python train.py --num_hidden_layers=12 --norm_place="pre" --positions="rope" --qk_norm=false --tie_word_embeddings=false --beta2=0.99 --lr_head=0.00629 --decay_shape="linear" --max_seq_len=1024
Each number is 128 + 32 x the weight over its row's rms, rounded and kept within 0 to 255. Layers, rows and columns count from 0. Numbers have three digits each. The size before them is the row's rms in percent of the matrix's.

# layer 4 MLP up, 1024x384, rms 0.079, rows 694-716, columns 96-191
105:094074135120123102134160153073138109115151167101116218151087116093137148074104069063124118014116119174108119179168135093133060114088064092099137166097094106159079145087066133132123168130125139115117193098103135036161212142151126102141112122119125138140104168078152178083144138139145162155
098:139169129090128138090129085149113094147133085210115137182099148118203082096180133092134097164106116092107114098084112152138084121064126139125094105147132090134065139122150113140126147123105141178149129105239117065111145113097076143123085110137193108108158115109132142086108140148116169190
096:109121125154187113179169112147146117124130125092088144126097136111104083127167062170145107104065120132188169110138123123161100119146150213127173140104150116098153096105155158133101062135179110066133120112065126110105137085220113221102158159096125166134126117090099107161126106113090154179
103:104171093141124120129125057104150125183176129139171111079111047117096164118150206125107090187136117116151159113112201182095133121142138162161117102143174109176105168142189142147155145142156101127161149172195149133114130140175145175151112080072145164167111118101107132084171188139120128097
100:117159091107148119146121104157152111143152130173163248141167075139131164143131130111111145106191065160133178097149066079129133122137181121054133181147102086130162109123131159122089175138159080122119158088067082099109099168127085172111087162202143124114159120154114116126122124094128125142
096:145202198065052144181117091075152111140089102176179105116137108149161161116123164155100123115179111174134141113105079143154071147114086125091128119120128089107073124061145161102063035133133116207132162090141103160121127194166154175102174153102158084094132120126104114113122113118120150128
098:100110098147124095098111172137086147110141124122097136181091146161131156155097078111191082163106064165083079094131208108140102122128089081116130157118128153129146111132150081121117117112131126133151119087149161109151127085180143091142148170161121123130134129151121090167142108145146127192
104:130051142081087107014140103146093143145077124166167077158129111139087151116141136143148143139136118145167166181138124113109097116125088157129147126087125130107088173153115124135114154161194071108143078128067145074089146131054151169093117139103115161094130117172063148172076115110145141194
104:153118108136127165127153124164121070154140119209109134097185138161096144149093127159095125108081152141127073168201159193142098135153132173116144124143125135121128069169109155160116116098125146194140143145115181162126134142149155141162109145123082166120149175150117176124137171093162112127
099:128087106198091114104126081095143126144079146157105094152107119119136175221172065145124132082117156090155141120079125117141113098154096129188138109135107125101123137115136100061146132110135177102123118114130143159133130161148180129069121105205139134129120144141154145073158149129083145147
099:210117114116148128154083126126064112167075163067112111123093101205157115094121118091062187122168108156113134153107152117132063165060120134140092139126171152120135109129167168132115179130120126115133136147045141116100126152085101104178126133142186139113125133143086084173162130142126127091
096:120148147110127061134120157117107115133089133082116166138157144133144149139144123094170109094118099122064137042057160160062158109130114124083100104124128149085126159151104086126129135061154159100186199119152076136121128129119112109111163165170166108094166181099121145161133071176117152146
093:121096157185113116141203127123083117138160129139057124133100040161142163173114121094166128136049125130144120143145162129108099149162148065162135145122101116093146087121145134128099150142125119163060128221148132126066148135134107122120075131192092115094135122122098114127143149134192119116
099:090168126130124170113130144165153198124159144080131212143157110168105118130142141111077112151071136136112143148129069129142191144128174078165222127092127170153142121088190112093093119106102106099112082131181124150107118139128131132079111150057120125132066118151106152180187104140069104117
101:139135145159092129177112085126121082160138145062130099111138082111143167124143169071169101150182151152114102089117086171131146172123153184190203112096172162152102141167125165169161126119169164107102144091084144131081099109128171096088145144090082091129112182130108155071105112180185180165
102:125178133116117159045137152152155152118151212153190086120136078078075141127129118169138123088118170123126156104070069153126061145170078166145152201149073140093186086142153147115121125147188090134117082125154153150166045155163091132145148131121098137148118110204157189176102145187094126089
095:171189125172176140154104185179096082134049084143163177177101105114093160113066078109137161139093131171107118209130166145188123151125099141135100115107107147086168191173119059132062061115127099133121168096078136087084115162128097137115140164117120194080122161121146134123229086168125120148
100:164189129163116187118148081140093061175105116064105147107167189140123079201148141157106113141127120104146142152116120139128123115167119118139150101120162121099079105142116140146167103153172059110178150188219116093114111123134106164052112132167150123119081169167132137134112181127117185175
102:085136113125184138183173100125079124134111182108067146208105133083097115132122161091134101078120177149114080148132155129047122106163158118097166171125103127143055143103106162095182128146123112089120151097124168097126124181106149128119119119126130120114099108067131133097118143183139052105
109:118116055161167131127098075138154110164172131124127127109200095121137135076092111144035122152165136145084161119151115180118171150117142152144176118143110161111075127142183094104166154121109154164141117110134176089112100119133182162142115112123065102165082049164120102115075170128170085103
100:151146171122126146137108106121095109154118083108135148146072107144144144129097116156161135181137129129128106141136107144127106095103101107115143073185129098115110082117159135146107162151119124112170135141138112121107075122135220147078087083146148142196113155122105079135100126155070141081
101:117150117122101205119126139125098111138100085167156151094142100141149136153177147127099099123115209147079194122154177113112108158145142176104131115135159161080083138129182088152109158146128088158119208149131109168151110142150111178105102088073145159134117115122157174121107145129124141097
102:089133155154148118084140140056125094148146107187186068128128143122112127104140161137135102144144090125058048162109164111101175101128154176120136124097108104204155140082099096101101132128118126061081124130156144147077151184167090155156122142115150128145067113114119109126119079160191096137
# layer 4 MLP down (transposed), 1024x384, rms 0.0752, rows 694-716, columns 96-191
100:111133157114131154059178142152098090112121074119152203139136189162128176114139101137108053196124134089130205081141134125156156084099165103128156228122110161133139132163079159150162146094116136109134077139097113124054178097144171155174139137099121114102107159083119189127121128171125121129
101:169114134130162158120098139134114138093101136160148165156089119134224069084152149138067094089075105124091133119095121089135171189121139081153069128071125099167064168128091127145121114155115112111189104132086125091179163176105098132074145122145146129106075166126127150158115211117089121109
099:158115166145115070079116134129167110125115188073125052116155162187136146139069155111109092091145101149140052120155106082101119142114117127081063160110165166175189116120096165167170127121158095134167144130058134136159128182101145110121190163124111148092124120149133200127084096145176162144
099:182080115101101149108146144137114167106035135143157168178116117144080146169104127130084104096136121113134117090102138117161167143097170146121110133114138122183121134127146153121177105148174105154096164129097122091091110081068126165124097090123103191150109084179114161147153158153105152093
101:147143172140155133169128170149138099083176127137147191125137111107144119131118137115044174164121120130191126112149156133114130065124140164112108141121111108197104060129162096111141140102096151136196171110111090147074110112144120137185118072158165119127144148107065162126102129131121127141
100:103110099126078212127132107147216067091100120199136083174073117212045114110160095121171085168117078154108169149123103140052123135123158107095114115184096195124136164107109162054113131132137109197147154119142098184075166112149100127126072151115132078127060115130104138113151144139125133124
097:169038157124191092194108139119109122130142095132100142135169132129154157128185109133110170143092142090139110148099134119135109183101147100175117123111128132140116123063048111125155106135147137087100129114154140121104118076140182170091137056121188092069182129155200094182122095071081124181
102:165146077138087106117177124255075116138151117152107096109121130094163122100097131125092134087146113090135142114122125126125085119141078158057143172136121128156131147115125119155153110115162180148168115119163123124128096120127142125149150133103110151144186122104143142147154129140150159107
106:166104106134165053171159150118091098148133098118128114088107086181122134113114142089101126152110155096084112155108144133139083095084166159140098088177151144190136102129116162177090070100159156192111096121121133120130170077132150135156122126137125102125180147130142203113110110051080168104
103:120122024131050154108100104172150132128143119139101126108136099147113152147110128115154211146168136122138088167119102130129121148101061143126106155117140078143147054123165094084138151119130118162073132149138096086091166122110070142110104140169188150126138165158158104063128097115102060164
095:173080124121150157178111119129127129197071051124116208121076148129114137088061140106114115109137125128133100157101167159133136099139119138142097075135170111111148171083158141170165113116127092126147160108114142107086127159122118069096139125104113069121137114144143074174123074196142130138
098:134078096080155154116124080108166127150124171095100130152118140153170070145136055168055097154142146174119142134122073130150141155143138127128151200172085172138137161151117116112077106027113108079146121120097164090159136127119072096113176133113137114153146169093126147094112073058102084101
096:156126111118144127145073110189129195149128094146102196105154232173134130090129072131148160144119152151101102116118141181115139084117121123167192154143153101091160180082104107126120102131216109107101153089122095132099145034144118128089172121142124076112122189206118155164116122069132111132
101:140153093111136148114041105133133047172126138166114118136075133157152131121096066134052115173131085127138118110155163086122076154139142089099100104133157104118141116149119143135142042099098119178090159116164197130152096120154135102093140175129165153172125149152076106157181172151113163135
102:143086145039099220135086194134077136124147107116162174100173122127063119130103118116130147075093145142154116107125090062160135129096128086183183164158127175134092102159154103137123120212140106079064105132115125108117112118062137120150155074161179119100164134151120134137095198120096118148
098:103131118103123062132141087174081171120099099172111190076055165177106107099105132105082143139160150107124096115075152121060105148114100064091165089122134169141133149072149100149166133111133130189087145153132198157120181142172158127147106149163140080108134145067103103120087132111137113160
095:158092121106118133174177127126135114068114136120131075178109152145131136076136113182116133129127081133172142126136113173141112135102136131099125120089142127161121096126215132095135077150133109111110116109195108156161113088072178047112153176122087103156162114124129130173104085075121169149
099:162166122121175119119167103096165138132153145122151095130164141164135113129152126172093135101159154106063119103108142105125122136151144149160167125162098123108181171177153151125087149153128160085103126139168073118165186151162114092109126109077132127100146112175161143131092056114181099111
101:059159180152095149121113128135045120164210079145117123081158097127100157123080164109141139179141160133155161124159108155157066152107124168166171092137142126126114087151135117100147121112159129131130104151114112121109052154090141059127100107040130130166121164170174109124076138130142149179
102:154130147116062076086139103202108116120119114161084136111086168136154167141090162115101125092163179099154131169147119162226119053117131141112148140114121133140134075138147107136083143179184091140118159115168132080118099168141098129147120189163137151132176155145122168139127142108088146145
105:160120126125157136115205141196140098151077110140157122142099184144125148062146114080114161159153200143133134160154142156150141120140156175141080124119121106148146099053136164175107139114076139128115097167133079097136174148135169112131104107081114133123175115105081207115092137197090150094
098:155143144132044111138133119142096121116140128094125126159078168179116197143123113090086131210198092116104103142113094106141127141096108212087148172174132123112122119144077129131144136168106135070093150146106100120166175157082150106101137218133138115105120121140108113150116108086186120136
102:154108164107145155110107140057067120170106133127116103137101152144168125117079122163145114092155051126095095097190107096128139183140185160119115107107134123138137161176139156128191095100115043147123156075153183196165130147101143130126162120094119110125105113150129144066108166083129105119
# layer 4 MLP gate, 1024x384, rms 0.0786, rows 695-716, columns 96-191
103:157145091107109143122165139168142147181140105085133063117129168105090061174141130090167126129116133145136112147086116191135116105138100096141130145102082100105097086124150138168079107127143142145095096143115166154075102102098203133108126095125184143176125165123152191195148136124136123142
092:104144127086108161165100108117116138063083180135151099178132130144197034177179131077115176118104227108163158113110173142129164136172108125131164172115118112115110094147216162151148153119147106146140107089102135152135068136078121111073168168100143175137132148081148139137080124138143112152
110:097095133130141088154136119165089113122140108144130085099191073130146146118149124066156080158171157110123123186070185144125127159126094131170125073119081132093129225093190106142118127121123084129128103077127149145058145134154163103176098099125085093099107090076171130121180114130128102055
100:247103111123106142107129128085117045118136117158140117138118123091168084155157093112124133129142149139114099117114179162112090108099133097140146089121155112093163137143145145130134133124140152205084116128131170142000104166063172089090140114152079109124121165072175128155083101087190137134
094:138124170143129074127120124115091143156135110146160096148133135117172109184064119127189114097080162127181083154121110126077190124150191138168080162172168133155132107190126115131133173112073091143145099106123124102176022134131115127142102165160046127123126117085154130062162141093157115159
103:101117167164064128164108148110147120115083189120145184121106096080128095153140111161137140161094086146147146060075154179138165126094122061095088108151176175179184087128153100113079122146113136154152122169168133164157121124152183150122150118165097108078124150153135090126126073079157101127
106:157110152067162140151144072111129157141136194117137134155131156113075139115140123147137180111101144161143133156209115114084149142110093100133124124074053147098085186147196120150102163138142138093092128179110098179101147146124126104092125093072062177129133111130137119179164095112104156135
099:137128107104106098073117136127113119087092155155101136070106154097145144082136071188097095133091084110103084148178127151118123084094068122096150102116177226134123134130154145166179150106154140161151148158045110118124157085103144059131144136122112066200082106102137094138160092167176117181
100:135091082142163159113151106115145135119175169149140123140113113114105159158118121189091124114110129161155086156209131101187147174120144139143090081122136101134143154127096139093174089126154048116188093130130148135160132184139108142163072144162126226086095151142096109091170133104082117142
096:120141087132180121089137109106081104190180174128122100170130096125174112152126163172131120142145081159092160145214154187192139147100118105143078135103194202089116141124132165114112078119168103226161152160077115140101114176112098114149099113132167107096137153156159090179094168206136172128
097:141115097154128161188080093127132168122150150029139139143136144130101120141140079123155103100086156129128162134100171152171127156107153133138152203126087144081147177076142100153097163089163166094092111122088111128124136158146075120076190161079129141099131074198109175131189092089167155163
090:122087116157102099125162120102172106133120185167072199098169103131152133148106133142152099137091101143132111146114162168110145150201141083161120153135154080112096129110173109147098125105168138143107101186152159139090070102132111081163082136123125117112170147139080171068150153127117139125
102:162145132094088130125084145151134128089132108163115143142125141123140078093134107077087176162112160104109080106138125063094096160061148087070155159142127082095144153135176173131156099118155134174120159070169182198141162125162143120155177180170147134156175153075035109116128136141128201175
106:101123098084110112125102112110146070146112214126153104105080183093098099151187183126135125063134062150100144109116163182113148145154178136140146125129149114127077105181137067141174153150168116159169126163128179085078106097142138154148122175145058022147119138144128205139085096151142137103
100:114087098129094085121119143112131095118159145178146132154141149186118060168100131143156142121138102159127137117116147121103100098203113138180135139115150120101122055131157177087081158125161107135162144140134100046121099116119113055148106179090137123140102059129114156108101170087141177164
098:115159132103099061116172147143112129093133108184097126150134142144123133173168119141118190113117088124144126132092169133133136149107118187074087115158183161181108106105127103187134181147181152147084139102171076142161135117102160044098134176175111103138126118143164107113088069097167161171
104:126170166187074114132147059084111105205120076102096126099090112072090045126125099125155146164121109146120122147058124131092154102123142067156130116157162113133120170142130079168129104167124137115115140121164104084097141115143053132086152071148161083098133110100133176180103161127159154129
092:100152140049087184095163159152223147120084185158137122090134140156184085161040103137110112197077126105140164125125124141124110136134069169091101111130166082126109145068127150145120132124184087143106122122061115120141191123099098126090175086131159142104135102168128122106111149112126160077
105:154149091113159151123151099100115111097128120171120154128142145133145089185122087142093146115087142116129100147105135130172145073149122160156121130110168055084085151196196143131176126117140133063146145114139132076143143174114125114080137193180118079071123096129100184107135099116074134140
103:103124121163107138092145115159149134119230142066128110102143097134122136155150121192123063096102077135177122125084150102094143122197130085106133156170133171134148127152149140115140157181120187203124147147116173099099107121116133138180123133169128067124150103137128108160133145113166158139
101:105146108159095139175146154100123111143130190120144115157107112168061085093099161130063096131122103128119115198108110156119194165137095097069133103087157212108159160131079120171024144124144119100145141161096152136126151108138088164116148112124184122116109069136135124140096143130134094084
102:103143132199063187140143162090156140160107194171178095167073174099129145120163123162164145113117062185142162128083208141120115143153121135135101121098110152129179208125124141115137121158162168092133117113190101172099171173111164137116141087082143174172127146208146143151136110098189127113